Part of a small language model's weights: 9 layers, 3.41M parameters.
Each number is 500 + 40 x the weight over its row's rms, rounded and kept within 0 to 999. Layers, rows and columns count from 0. Numbers have three digits each. The size before them is the row's rms in percent of the matrix's.

# layer 6 MLP gate, 320x128, rms 0.203, rows 134-205, columns 64-127
104:572565522467510535468475452466593484478586547512504506508543412469450438458501499480564499487457465493481509467468483485577538507497541519477523541467487514579411541483503426474478476549510436
101:585503521507576566537507498498474536499592425559537544557498469509441521556501510487501489509475495420508564425496474535488501511429471480490479486421562576546450490485548474480516501523521525
101:499489492490524488553441479472557500560531558498466517484564492560463575449484547510474497468527485392459498498582467485523505522467515454460514439441511416507491505531519462431538485460533565
095:476585591478528501487525423472510470505533583443477493509496522517465544564514544554585495512488478493491509553531506467454487462482482475493501490574519520465428466450468514502488524432442458
103:478560531487446584552521472470402503474502485554548561491515487524510489547489527474448451515499462546526530420550484552490398505547506450522486547504495463479478505512478434500440533515489537
094:486526444485517485575470456549486525519480455516456505499513487514518490512534526457529505586462523487488438511552467505456506570519474502475572512439498542533526491433495508526486459468541444
104:565566541519555544484569505507428473473520499480534494454510502505520583522561499512522514546501594554519454544533448478415482517516549463459435531479503491500501524431503465520539474590563512
095:497498521508501485454486542478428489479521480525548532427527496539452475477439466460431546604455537475446527526583529529493582525540561463526515563495509503460472434430441455484553428476481479
097:531534482476548448534503494596511460528504539477521509506488414534501503586557506509419498547484489491581518479596573459579529487484424492494487496527466463559463489466439476566567535467521551
097:497468491459504447522485491454464507475541491612413523480526479521486499492549482575541479564504524539469342548536466560413385533436518502464555547497492476529493556505444479507490537451573548
097:568515549429539470481511478499468495421563495501502535544543546485506560511509514477524510519574603474465492528524541486545506521497454517500589548502503487476455492489474449559568566533427535
091:495547456506445491532512488525534507472510465496517538539469510548556522393451470466419503479465555553504492496461511535547586503497462458503572430461505435509534545506540483437478499494458566
105:554463441449526486467452565421544498541605494514574473535537436507498509559469475477577541433473456527443493455471530428550527419502525510464535560525526412467475494500467525517488495481533515
092:494550518484496519520440514557580475471541487443509590499559386419470493493554464560508540488489514412491499512488465550479532478512498443480460538491507461546507484591533510465503441492401550
104:489476516467489521525544478584504504520500453470458473485517448594501607500477494511528474459510531470547529511476565523542510521493496482423593543552485547534506477446525511549488478573536473
105:520601500525539520582501475556446529482432560505566475470520442483457454463537474512568496598435449470460400533550522562457469470507465514477432483544443519506500431437498498451482452482461521
098:463445467532494502501523513445464504441506576488470541454380508443476457445536486495521534529472552500456497472494424521514438494421494540498458476468527566457490577515488537466541493525550541
102:474480475494510538440541498470503545539466497475469457482434437439451483565504551508465500518570461515529463451496532526446463475483442517482500591556464533455529525527508462484497525397501508
104:587466537531427546478566523473457524568536540575571403494518519537510512428505456488542505521383455466481494473476448512515474487472518577452480512456540428522449453554464470548545513539456561
106:487486540433564464446420520525534484583515523481456485476558529507460507541484423465567486491470516472410471536473469484488509414472531559536465540479540496608551488454490541483481443515447508
101:560502533549499469574502410546491517448521502436530483488486540481466480528489497521499503534477544550503490443504459495568479553528532473523481560508552562506465451515464547574471563468519509
100:444545541521518393498469538430524458568557492489441513475495504479456510460487436617547460485505478540486475526459519559519446453503429525463508485449537490516415536513452438450484473465544483
093:515449491420412526546530550529568458543521487477492527504536546491538541463459495580531481550537487497502507533571503517467551437537550401532488514566499512521442506510452487509483533446521533
099:559515486491537411465531549421437481472553489562468479520488462519520536549501493485555513573532587552468495529516547531544478501531456452517485516464450551522510462491448506580547480436466490
094:432401464524545435430487509503497563521475514518457476486516555516526529540497451527550530462534578461544466520529518505498473483479485458578519471470520585529449539495511541545546512483484540
101:487589537500563525497574515463486528547566410524501499491448463505577471480432531529541504517521520501503539508481507486579500570510531466440485486576480533526482525520454462400558522529516518
098:466503518449497511543498536498475425446470422476561571493506451501481532503419517565472463505508528523516447436510525588490501525524481531451541506510534444416540453460544464508541466527477463
099:535553542506554451494426466510580504501548540502421463487532505477537521512473477516485477498510559504573536450515461519454491434522488424530497544602549481548561570431493474611490456589472514
102:551431513533453519456424530443568456549544472521545536468515540543521481525472429471496487470505425573478491496547462511485440441513562496467403512488478524528509517471528473576474451542486475
096:575489530469477485442514513474496455499501509477509527504460480491456491580423508492535539484420491462426507519511532499511534434468524502437463527423506495488515476506585508510451439437578509
098:602572488475479537464455451456499471462572504445486484476477481606531555524458546510527572536496479462521512452518529509575511473528503550471492472579535529375457479496501564550503548494485530
109:462512552517502479432506419439507456551474487501425477506520546486493520477450475444488455477446517491548500501516487568511448504570486527493463551498441499503520434504514498533527479433486545
108:487449551533533496446544467472488465491548463511504467504494390516482490408486498465489513525586532494500510490550529496505493547462491460464471497497449472428522484454543456595509480486476511
087:578510484506591555485526431509488483551551536460527462472484460511427519510501541537534528515470512507522524566496462514593431463502552505540498505555409505597515519547437565440515467552531517
103:539438515449500521506548516566604530539504517540480467471433498569432442515488460532477445512509489476429457465529581545507534565498462504502448518483470493493481531439518478507463452522522496
112:457532510528460469503456455553389467582559503478509461532464478554502486516466522527545542452454582517540513491447499483506513476541467532488575527528471490417482475494536478498498519520425550
087:524564436481426508532582481459537490564471419506459471507526456511512485472457476505495563480447472508526524570424529476521499506454488460524572467490441559547480504465504480502412433484525560
102:477501475471512416484526412511568534466474523505492487537468518497534516490544524485600491450440454474441470463510481477527525530565488536528504556500451516542502424440523494501501458482460488
100:459518500493452477477540473464539442503500516572463534497520459492530501505434521479508490486466477455571547369478470528519473533541448547470522490547464409404459475485540488415539460465512475
103:494434543546512547517509510483557493437483589498563520511573416519500527484480433477492463494524549550486492520448463470524537549598462533518525517531480555395507493467478531516538463510422478
098:555476505474428549515459518480528476510484449483545492555472446462551546520506420501535559503477578515440519512535464487507497456452537452451458499495513508468448514525553507528570451495473537
109:472453564462513545479522458470500549483509463477514509537451453560421500515536575420511549537521567434421486489520500521487454444475491527492505504497492561468490441463505551605445475531507469
089:519528530449533493596551491510467422528459532497520509456491546584483492442519466595514462490464506531492471441490525447465551469546533503460529476517560480558569525452494417505559435527434496
105:565456418507469517461488477397508531522553464560412484537526562559478539542504474477526481516494442475493484479500532479454504518544495455488518467522445421502437548483388477574501476505577475
098:496542486538535460487463459501433515499526473538501415447564477547541526470503506538562482498466461517483528558562499518473449506516489530515522597484548499536454607536548528500463468516516520
105:524500478469522462502434461522567487435508494584463500496407482491475469567520481529557535471454494488548451513531518494451430586482514484455519528474526542588478594464565483523536549513503527
099:496483522559593568487545519521565493447476529555511511424521491545518459493542529446542518511491470493472490442501550531492428500529523494427492484553547494487463507509566488473495504546516547
099:504488500510487536475527439575467515509513473441510522544490556497436524543499598540437423415514497513541475483488518542487514531511508480451559496533512485457491537431557419523443503488500538
095:594505540579570526478495487507518422473506481492524473491493512516533529550559497532423454504449434533578538534506445511512556458484515559519469555532455501518536459511481472438474444485482495
093:486470549420554563542459516540572553476527444520527427486540471488463432470465485483480477475526520451583490472510446518438524483492467568486504443490462539532546469489479526562511487466443476
070:511464422590511475499427488466490528464516517564536545478537485480471491476445443511507496457547461464495541532497474535518557468498508483478477519505500546445461504595516505527465434417415484
096:531498549515524536487530489473491543524594492547541499490481544465516533548474471548453465492486521564412467486467434550453513514534539480477574442503463526486451409532507543547493548523499602
106:523439502513502495487591500519465479511514509559467521434460469583491439451431464574516509546463469492525515461433466553471500446507533541557454470510543423481553496517525447521432541475488493
103:548466548411423496447474480477500472475481485488443571538484505512521530476457478455550449466515538493450531558492501420568447498477496485453539521512513496557535521450536475524508428472520515
109:461488494516530495523496503490490549496527560461530491503485491490496426466441495523466484537401497529484488478573577533529531532560532495486509583520606534438495557490493461485518495521547471
100:468457594454535518456507555502495578512561433507561499502533492522452537521508559465517493514502528573462508507499509492540509392539517540539499492564562531515437528478506513575533565448579483
101:534506569492529548475475494431484535506440411484524425514410465551511492498522511517485552530513490490569434516528510445462428407465536493506504511471480492468513530448564501495461474476436545
105:494516473428533551533534482516488501501555535501502428547451491544516558503514516567510532487462537517518518450495499483474440500570451461510474549448533491507453522497538423491523513472446493
103:490448563493454528537505484469456493481529504526493525521497551507468543510550546467585507502508466555428493496463519469508467509525512520484533555526413539452465401509484439519518475453463514
101:465508490507469521461445510511508519515533463433483490469586510473565476541531545562518558434466528506497433450529524487525505529555504461453484518507492554476467516463526553453489476558497528
092:485547528456510451581424505514504494517566465437448491498549553525474517528422414519535543589485540469472513435533527480578509556529435496496538480475521464451438507492475526422439469531513482
099:511472466495546507492495430464537500474475505481465515484526428573465535456458524519485525587480511474524517492487453511537530418439513449529517573523532503598517481508482523509521531528489491
095:488590500539441510555562470476524483524551543529444488537547525447455532524547482443451534465497527478479488517452550488521505566478504545446448561553520531509533547536496545554482453566559500
101:489479545508468549432496495444507486500490556485417506494511515511563546550403452497493530509506561460444533442520579571480421480476520511426547510487559506509470527541538501478506519443430487
100:523483506481542456476533456509513488539526534496486536554499477450513552479448514503451518472510506504499516486514489496495563516528496414572514520508445451544438535482522529525487476487521516
098:582484483546488541547491484555554526544538563538522483516548462519478582439560539428529475471443441438439448472568529493499507460457481488502414506517566537557540469553473525547507511542495524
108:503465472480527501467509486517516454543475491564494531510474480480523482541468575500496478527462441523520581401469512508576569532468467560558496527574430446513493450488492472482500559505544442
104:488412512503478540545512523491501496508519469444520472509427544558447504505477443475512430441483527489502456582503498583491481558503435446493464491533531481521573556499480477526556455502501529
093:577407572491537452522485533505514454553471562464547472543467510524459523463537512561390549526556474494446476520563461470499490459536541501459485438524489565462479512487454476596536534499557496
101:427457438508533523501597496515509538418511462522462514564522510495504508506380460540490535467486494513539480453448531477547493482479521460489513539519495467493507485471618473513504447449459475
096:499473446498560467520452503358482458444484493474481524541456488621484479523474470509497529523514536519473490461527496540454492500491427389497437501543461546524510443564479500484537483480503588
091:488510452522590575488505524542471529503500486529486535536476504486443480371472476525426600495466486521515444573495514508474539497452552477513426528548510459557386594518511516490470519514481506
# layer 6 MLP up, 320x128, rms 0.213, rows 134-204, columns 64-127
100:461493522482495515569517479486517464539491493482504529458505504558492538482466548523517507579466482500503520482498450490484473485444466493556491429518562513538534544482495522465522530517455462
109:565500562467474470474478494455550507461444497479513547452557579487480464498488474473539552470515440504555519502477500555463485515562534454601525481446456569458506446443535519493519528504504438
101:506510567471542497540525535490488486528504540450550512491539470541504515560493544469509536545502494551449513478572529511577481518455452570489535510491430511502517461482520455499459560548560494
098:474576501479474494511558491556546544484533430484514563547561494493465437455447530491446541512543491470568491475407509488539421478508493492444555465469468529543458453497493486533466472530478488
105:528482492485523487476540553439493488464496428457492439510550461453532509502431482527489448542491493499512557533557512483406552570539429518582392443514484489522478544482495473497592509523534494
096:478505517478489526484471462492480520503501562366508462525471570504495573476552519493525507419549543473546460519527558485526501542502579443551418532517534469483504465510433531617468538477505452
108:558478476525415523484519546524483514468488523559569469493471480575495409534479578519545491424449550483525494482502536484594482541501472445538459484516531494491511540484422524491507478554505562
104:548520417464545490464493505464494494548521449565527530456560407514446580483485504529505500530498559500453481533483495545546589451511556535452512502539528509610492496460531536536532506537557541
099:502502530563530487514544496588457462427557545537495533514462533454539500464479463495455503537476467475528484510445521507585535490573450502482525482427573479555597551482533415461512539555516553
101:517470494552531514516516538520544462523489425484514501498434470441509529506492538503507408471497592486493503550471513502536539457500538528530530455464488516540475468457619466484584559420504495
103:460492454469497454575486541506535537492503521486578502472514451529571563459528441538482447497488485526538487495511497631516477469536555516494478407457442498521556505507514435501522502471571509
086:482549468531482507489463471477556580482529578508492529518508458556525516497498492464416518441510477520475560500486504492530550519453489496533506480443477484395519513521490544515424430516497504
104:459509465500521530547501481500559512534526587487479501554483482535503464509511512481484487444482492542590426597476507526480523500482463464569499493497475499529503488572622557454478516549462477
095:481468510490523512484550498530483503498478534525507502493442467492571486559493402476491504552434507439520578509506522502463462489436467525485464500455516506550499448452451517578495474512478472
101:481450486467504435502466577588497500471526482569538495505383480517503479505523464391485438535555466450475486565471405426487467447500513468458493466470490598425553519462511517501540514480529504
105:502523490536550502436418474545538432422443553487503446523454513466525518495497440519535534569419489532461472498438486530493449457491453499525479491502470467512461534499478555519508480500556581
097:480480419489443478507465514564479520461540528434506561433429488497533445499526515502507606513503492482500423544501539543509453497433484399508436480503497552518541556519472474550517479506519533
099:501461523561464536499545470478558438481509556495491459510462568511437526514528501570484511570561506551452478562521556459497493502556542509509504457491499505481408491400540405471542479575519430
088:425455451492553486445541493512564437515513458486447570540463523498465472493565535447508494456461415429566523491450535531531497500542504484513523468474532474608562504457509512521543522482457544
113:451492495481513535468462555490505507489558540504506488586490474534518488543494504461494564489504553489492534478464418497535452483457498539508445510540563554502464501496519468552543489469490463
102:467476508539437464548554505497538529526489489580527601401459445483469465496487545545448537480492537505435469545413547551513514534432495532604540471522462532471506542498502503526471497477490481
096:457476534540567562454446489475558484579417528537498488488519543488539471506465546554496525505460531478510555464507512448473556456488527530473558490508477495439512506445584529427546487588514429
095:481465490464446570509411518578406495522456432606499526544536546485482447447477521518548476515527497441488447509451524512566489460545496452491469477485501583495481435571458514496497445454523518
106:529519530568580497493477451509539518472546458542519522452518487514462448601461517514531522600403540478527477510499495503480445553508607528522534506488562478471478560457487545515519464496573448
099:455495493447429464517522426483503525538455512559512441464509512488548529535552603433502497499414455485499534508455522490534498495579483531567541497486505519462536524537515413465537488472519451
097:556527452543466521541556471546461438564428517446548556463490486455501436503584437505576529586501472501564437482491498503502497502489487540525549507487463466483542509476495548499500536474501541
106:565551489422498506494543521492467505489548462381453480588507541484449521438462488443495494460510446485530527559514507431554514514515502485444441516545514474528506530509507535485513509489535473
105:447505442542460479434485578512400544474475505520478562516502453475433546484539490439493387462416484486570521451497463512525465518498493545596518540558569475520471509493506493488503585535576498
100:446507539519467519575499517573480559516546499486450526451463511502514476481446507488428494459477433504521594510526467499483509471479427461602560499497497490535487457480561493583545509460491450
108:410612523455583549463481520530472546473524508570530538520473509493530563524487525553473500483567561435523492471536450481517535524476490443460486490509542551520521501458406441586591459538451466
097:484479490525452549410509428465494457571568515509498521575479534540471555455472474563492556501479454492465492536523543498533487532463503539407437497533520545502390502562526504480524588514553553
093:464517503561499477494564506495484458546497528471538468531524485437588460532442461492423510568402430434513563523462437513444549415498490551577457440489509559486517434474533544411551491516501491
098:495474484449494431504521568526516574480435491506460531490491460484479497498527454482510533490456471479598587486498564557540560525536512463536538436521528539551454558443460535444456525515502445
095:436454454468455493496482494487558511490476482515473564490575523455525478499546467485515493497501462503468516485525518450503562549536531478448458516496559571631521492528536449537550482516470474
096:457489552615503451476475478443533482413456492499468566493529576420556518438518478465489534484539495499496513445455527567517461426585496551498572520489508515467460485495521504484557497585567544
099:556461471500490510514426528510480543536482598570540563495548536516452468530575520477489478492479449483474460492495504429576509509526534578459457496484565537537583508578487439507498530492497534
090:475479578573553480452556549475548497543544511501519509513499508475470402458511523527448522446487463545511526608521507537531530501497538473500447459473500559476458501516481483486533427534555512
097:457463490472494550473463502525458458461525582518571479530529544553430506494471500493532581490462457551435511480486523490531549531473470524508535496516484503493495518520528432483561536502559524
103:518466498474492496408425460437467506461410555412498450564483521501533498495567458542528490547446508519495500545532556432477566499480423504494464431492509485548486536543528551496529477557477567
104:559548552495512452490538525466444468513504516602484538546511520504451519540477473507556497480554458466459509445541519486505485442520467414533524510512552520512486520453435487510564470471407475
098:446464510497481439481518522508486583494485513520489441424463547626471463457518463498487531527480582500464475518478446543434445517447514450524500479460486525495446482492445499495486523459483461
103:509499403525468503490481429494544552543547514485477457380534565423580483495523439505540484507520541525536501532462542424493558524549487440540558435477485510502562489533482572481458520479478509
092:469510456496483532481432436498493456522455528472543511517543526461554552569526555459495441563512528487486459544531488462477421508535471492519433460484573511468462499474562539458483504562492455
099:438485511549438477589502497575500471519522579510520534587479442485511481469483524446454457544463538468595475513563526489570520451486544434484508515541469531441536429607519534544525561493501466
096:428500571508432450536519480432507533536472435456589537399499488547504550538528499525502537458529533513455516519482418421520421483467479565479545465442514478519558467466472439492534453496488542
114:564497531488499517475500484518531478556492448483588501507489454483454490525541535577522444420478512498579521480553416502475519523417526565532507547485447470469563534521469465531483538436513459
100:409497515540525491473467480450493450548528543444463519526488452502456556545554520444515497440523474416482515514478468485443510518565440531483526494506564511473506509605458431547494533508505536
101:465477529512458557534537524512474503482516508507495466498479554504462488434514504487496541551436469499487520557545543544549562569512506510512525486486510420492519518458551521429452467539477496
098:483487483491544556509505541566509551513477461501582460500466519493401474512488457533474563505446493487564428498517483534503456525538520519533515539456495512425481492575423479515571460434559473
097:463581504444494475425503503499506527527551499478442502496551511464501486455546512489512472503525430541508439488499530515472523590497499465485534504549504411502453458475415434512454532550508472
077:517549447558538519546587467506547526532484443523399448510507460551470553555449489471537525476448557519519478405478512545474530519568461598553541468549531535551537451504485496530451454527505478
099:545487450469516475560439434551495523515511493587454525479473538535473453520490504490526495479541453502486519498510442523502498460458504527478486414560484563507398506555554498465443534493502512
102:454539429523490419433409428537588517489585463513456524493534520514436487511506505497540498512478456515471426553480481489505474504475501473509547516433534549510565495522467479460498545523520524
100:539484546499500463464474441524514473462542496524495518492539501534519501506431546531447521481507512443536464577445478529470506543494476490497483457465508441472499559522487457488507491553446551
097:492475507491441544528475508443591497480528515559512486498536490535413533485485494471465430470489484577474498502465484535499536442473518601533513485485463474511521524504575532542518515532555486
109:458492511488501555507483519455500553538529533490480414509461466544527502419531514471536613473576482517482510534495483509541448579487542585447481516530534443456485465520521515477527544480465541
101:524440595486486447449500560419512433452493576471519483492527518465514451507464529451548418563552447499577511467514432469464462529494451524489442421503420500463493463489522493456512486441527536
107:416537525514517540467433483499551465533474519529503517522534512492483483465546518516470458540519551517482490487462531483527586507526531540492484515495450511452523457579472563527447547527444463
110:438493518528490580520533474478506530541451549470504543506475469547497486537461536451458488532515511521523508487457418534514463532441462467450509620433492476538490518492510507421541559526458468
102:490546519552517592427625435520453518521463519501577512513549519479446558505508569494578506480442460474558508512515461508486497475527498498532460555486490541455557572470448479526453516450508500
101:541497476470462527467395530525499485451513496458553561457574502416444507504426371489478511485590507512463505475481457526453547518462508496513516465488544461507511552481505542417496480558546539
098:507577462529482506465519488493461531518495554560510504536476494545487489481490568515539548482539512562555469523436510478499474456564442543541466446559469555496410541509423532458419463503515409
094:524560562547481485561536507437494531474563416506468527527485515508468480454531519481445528534530477508467541486500432528513436492462538402488531455530538431521572535464541571487510472530470474
104:554452532492495438566486542481478443517491494497470531535502493512530502525493585499528553504532531459514468587469475492516562455560589507522464517550491497527506474530486427532510551479514499
095:555426521563547463549527470482516494443479460494541511494547501470408499431536499535443504565517483417527479504468564440506586524467454512495481487482423483457505528514432528466516509487499502
094:497456513537453509520511438441444447523576502471540556514533529519518526538577536510489521532473557541495501513502479463609478458414428517572497557470485514404572445477464529430582516476405493
098:490447546453506433528441507471550539550522453394539568567500514463482535525530560497539479564506447515486516443470416570523457478456474523442457498457597498560476575454483490458450503523493505
105:437482461513494568438509539500494531533474477545512471497491572534486521462523547542464444548521433525419572483506493509490514451509503433483605508491525508527494521485452523499474444524520461
091:544486523533521485487420510520451532512479470497473463406421570566445468484496484560493509519475486459437479580477476448522487525495527552455419536437518555454526475517470504505530484466414508
104:594535503481494584524502503500450468454463436547495493525502492403455536470491480492496494505481496464459534500432490529486525475408457512490524557480523519548553506490510480555471432495523556
106:457555462497494488467493504581453493507449569480533477514428492505570506494451518472474536423507559465458508491540518497481451449508546527461476493559439487471454516563505478609547517535509519
# layer 6 MLP down (transposed), 320x128, rms 0.128, rows 134-204, columns 64-127
097:442504534465533526534464562567515473514435466523496505486510519480498531420567521532530482495470536496498581484525489565474452529533464486564547474564485540404535503463483520529507490502496534
106:511518488565498409410443500489470463548432509533507521469466488469543499373460493525452515491500523434451578507501516451496497463552529518500512538451462510568538511529451534565544517496520479
090:497451483464550522572466553517462533481514514546515519498507455512518576501581457523538466426511466520533518497551489516557529570449451435583527542514525500433506428518575545495559548487508485
095:502457556445439570565468500522552493482465512461505538534461476500543514592497526489437448498524484530511520457496456495499496532494563491557425534517567532452504496499412488501471508548503358
103:506447533518368505513465502483486577459515555475544493512521451534470452455520447472452487526477520598444549475526553482457487528467488483574522488451487466432484496512515443481534535439437565
097:450540439537578500499505491484471550604506539547555501483464432430450453525542518493509557527539494511532472474560527520438510507553510576493558556447516517537535515421478487472508530515515547
102:611513502537557499466538458570429512479441527484548526535494556502534495514518487516517488450561516490493499502512509483514499513431509461513515528517516514474551534477498464483534546511497526
102:498478481444436467483486478459469505495478453535496543496444524474464438515528561476489495562475467517460586485544499470429526481489512520542485556480521491398532405501497558493510482490503497
096:535489573522451551398488435482497550604456501574437439483522532511539509503461465519491510506556558478526512490479451503456515473492504534541491550471507532469456466437521544453511563549507511
106:497513494432578496494438544501494484460487459500550570554462498468425508507415509493509503456527432537470559462486490502532447415516462529498489561552486470497549443544481473466517435527498552
102:473489455481503490450444592494426528512480535531502416490492495527481479546484519493465504564473542518418515511498558488461481489468523508437436492464500546537595471503521479491516436484550559
098:528483584520531500414517531499436507577442466474496477469539493522439487508525559506580482517467512497546452495552459537510462437518512496490442521558457506540440497506458514536536548477532444
107:531504521497546508489433475573516505462538560443542513483496484518516453667455480560512554500503457429482526499509519508479581409472515496465443468493538466467559443464470469492567534479488428
098:542592564410508577503542496520481514463498522511488483579483483506574466558484485463499469563509483612474508482510530517518499507482513502462564486564473563590440486398528488557466532505529528
098:550518608496525537445511447568480516551522550465438514520531519559448529545468484487551532523483482509390505494507507540497428484467499485552522576545463460423522503549460529377467579479533536
102:451512521480426569536495492449484444590434431575480526470526497486514519493509534558549469512488427473507561494561533491479482497508529499510556523530533518542484541452477479552465512530472539
100:456476498423444439494523485525466553487505466409509456482549504486451525452535442461550526469523551473515453509469461439504430516488524463466463509519517508548427489490495509448418539494519476
097:494457486575523511452547554487429433535539381462514541472433480486490462521495518514506629503489482428530484491479506497459492425551493487566535535503449557469515535490449467487525489465506487
092:502512509419607522461456463457499529465459527548536501424505435478460495610444474498546509449555581540467495514464512496520506492464508473492488519511528515557486556456482549498533508405522440
105:467467598492570507486411482493480450524487506512459429526516474445506507498535535535544484558514461486483442525460475516506417481413460511533499459530525543616456470504529485481573512470562529
102:500438492476505516515501481514539458515481567528461530553496559534484442505509533470528598523563514552474504517483439482487440416557455438537556452518469496565491530544499511467543474488492576
101:494505449525673535506518466493487530500467468532519476494530432528542526489511517512478492476529477507455523539464524449515527526510547472500475563470439481382566446454468454513538458533514469
095:527412509459378452476465522493502592507466547491472542501536515463537448442553470544482539462466551448518471487518465543528436503501510520467437573546555470555457485461419524452525580491525442
107:428489511553457542444522477477506562477438443511427553457469475458536441441494488477506601493497533514471444474556466504517466509490496532542511535519444458543427479517548462447451540541581494
100:494496474527568545490495509488459514492496439547505515525410544537520492410540438558460499537477494459456462482485483492499519505463523449566476454467504520460492550584454521526520576482374536
102:512457577465491510502530544510465510579484510455499492460518502497471493601411471456525558500431467575452412483498453532501549518559427504491557525530482469368448462474473491514497533547549563
109:482474497495528513494517515586503476587442466391510529546430471496482576540546493508503454547442455494435509507450490466514522508507489510522421487479518541394469532530531517546485504543494597
111:490435499562489540540530530559471457466465448459444467577464539570490531541488505525448496480549500423524462522520508526474506554472504504470465465497536487366466475554558481514523460444457427
095:526507545488518489496482507562493499451524514469510490521516407523428477500521518498518484549555500449496456469524493546446480456479476497553494511458455460633520463540473518445526507493544419
114:541477478545526540574457524531552513435508484525466513519584434457524500415527501522569503494523464513435538489571497513469476469489498465511483460456589611541488532577555450522524569540507513
096:512491431515520484496531454515430472506465515503521490460509515490488523530510510546530479438497444492505512541428515441512443521423457447522432488490487518411546438538397550485483554434525434
094:478531539436477522514493499553468453531476490488601476600446506466531519524531492488568501577478442540477535507471461508430550468552456498459438553469566465536456483555507499483397505605496409
097:440527491514464471512522475571544490493552503449454538515452507513493497453483486578533532482469472538561561539483469489420467484488447499558535509505473499639512504579435511514556470500438486
099:596499516546552521479522530506481550450525530462492544525462489493496524550479550489474505464539506489612424516521481494496495517443534493524513460473418488559497443452498527465453476493509435
100:503528457500631457520467407397506428514491467459518502531493528476514526493486481498486472453536455500498540510467545509491437468494428515470529530514469498514499493529500513450486549475560467
106:538518503567458543457482490512521545435458480540505513471512491480536532453638470508459477435434401491481525487471519485444468522485511496614498449481470437502549513520475503519475508516501483
088:483510504480564519494510533531459477491497500534463447467517525550544490471482473480467496430439511407522465543485459486501484460460486516512485478493547498655527502550494534442519542547422413
099:526480463497384478504506489498528549499565516459573478496558494510409544517515474573498506446483477576540498503451472451475428511521467511525451527519471491486505563475548454514517548450453454
106:456562505489495506478557513439503486526542537502573450520526541499488454463460418459503504465525480420475511479534457425516479474582452515514432564470556514474500488483428528531497549474440532
101:550473503452422490531584532505543499402531561483502541503478506485534477495485512529507496532497445537452572510461535517522522531466468515506575450496479548547559559487470470493565504473480426
106:463553491527677463464541522591518449455479581529489523550482467547484516505496523503538476513505458481519500482481502517407479402560507515505445471451462540598492493484491423463498484474510500
103:542475395527455441489504465481519470460486546565505477479554510522536485516446491421525532528558522529521511415475536480526514495553472444523501442502471445449546524528508603503481460583450485
092:552538566536450523472512480458535517494508491496500480477575537517428484499508506558567416503472594490510545502473563533549451534518414511437512507475467494458489422445442507443520548520468455
102:509507575446574464486562589432519567461454549581484542488504434562503517488483592494545497502497522529545435501499521526509494460507487523490554482491545611520551549485508521468550505488480518
100:458515571536493559498488515478512556440566506473564463518534506485508517455549488487557474432547562505525505548552514483409545490469465499463478502482423509476557465433446522540483555502434540
104:574465459509502475543505524475497457512499466476490502522467491454450437552492520393559514483469481502546535457477477482488532547514518550482526511457536495613528528489531546586484606444484509
101:555469501445402467477549536558454544514512479515458568464455517473449445478484535526545507588459524463537511447473559539490514486455498390518444495512534582529418488489538578466502533519452518
103:437480605571546501468509558474455448470582468496479479469539483513501452526505539486567559615503398545480518504485490448543470551497523521498509472527515531621500484531476466472529394525522460
098:500557552502388484545500456504472558580477511506544467482527464547536495459589535520475442576507476553508501508479474512531533505465485552495519479526536454489527470514481454481500521485460511
098:472514481498523519499472431476505550460464477576491417512532479461428490503534466468501519485460538522534486489505569484594429454493475511462443541464530453572546532504512494489536535485512436
084:475460472476526479513511512496442507413490494501559545464502538537487544523543488519468519456570541487541507528473522466448432492496551513507420459399547496613534444580518480444513537514516425
095:438490532489524523496502427523482503464478473520458553406465490515467559426488492517461411516514484549535475550506607418524474513510466524540517521516556527427536463495510471493506465537442527
102:475507558501536538506531512539497508499567531488526505401497508507488531481523554510462498524542419437437424485562458475504460531545473459498500562533443495526515507506449498547525505524531610
097:480511568511429511513510511530519547461545454509547511445521437538510497466553474563536550493451514427552495550498446491477525549505482464466537527558492483556506519450467521456445436482471526
100:474525593565558528508511441523558555455435502558497512507508512497583541492498504472540475581562448474563502498457408494489486522472469472511449469468444493489525476505496500487531529428456481
107:475500457477637449507503540514434514525567543490504491552525553508499447570440472472491580471545546476470436446559485537499453527497445517466504508499526471526489510455499542456492512483429438
099:515499501499522575448458503408435534487469536491500502517535468513466435528451512488497524476530421538476467539455516484491463546497436544462492421517490458475476463515500520469571466487438506
107:517480530515644529500469485541581472571471452550579564473557531522462553474518526501462469516571505440474479466521541502454533438511516493543501406513535469413497501480472499536502503500536466
112:509451462446582439565505493527468516511516434479509506535530516427496482522462534499465518582450510449482483494526456477459484468497442445542525512491516484546522559513515515441487463465473564
098:531451532495499483477578474465537488516481491485484522458449485507477522473540531550486582471455426518600564577543524519514522452542488507491497517527521442602528530512529506518468486489451498
106:460522481497447478520513489514451472498493562458556469540517541485519504520508484515461471502469493429484509473529548446568553511491473515536489493410536512434516463477494553451424599424549399
102:511516556551517398478451447486513562531538505487460541498448487468431521476492491505502453536546528435476529478490422502506527525475452469519459514459532497576530542548496513570558524476517500
095:516488589497467530515462399504518491514503503584480472496541490501481479490475462543457459446510527477440516504466493503536451460484467522453490469532560474528512444466444463490486384464501489
104:493526433416516507565424487491496512462459476542494443451491474473562493461540481478522545522513473487539472464466465445533524503549410515522496461479450506631561406599465485449523432472441539
091:509542517441492496574496453532518519420425538570499465553473505502500493422550496474460488480513523474483474526469461479528533541505503498463512533573488551490491490494456534404474511476474506
096:542415464465502552526545527532533539560579511447536463550576497492528476507517492479493546494536478422515484479636566544408494488571504468423533452457511492477472473506430437474521452513562493
095:554468534516532506467471532536452541450479448579491523519503429463439512490506464470509515460526555603486501453516462553492540542494550519486466572455549483550523574520481535495532426504431470
106:536554488523480488517470496414502532477561575559541504492542508497549448487461497499461455553506515426529505482515547513434439472498501498543556521525485538504419559534505488555467522450472513
094:534526521468487466549499451489567405527469469433481489481478527499476504425503528486472486464547504496534532515572522523519508512541449513499506560520464527406513468466433509557469475552476480
105:473481541518377527500457499512469486579491522465569415486469469432531461454532519511517403482522523551482501568513521534521458500525479558479540466500441525457459472536507488504557455597513554
101:506476545514496510576494486468434443489514544497411493510454508561518432522517505485480486453504493507547534529516478539573498512445463503456518516554507516461504476527460470540553474486552547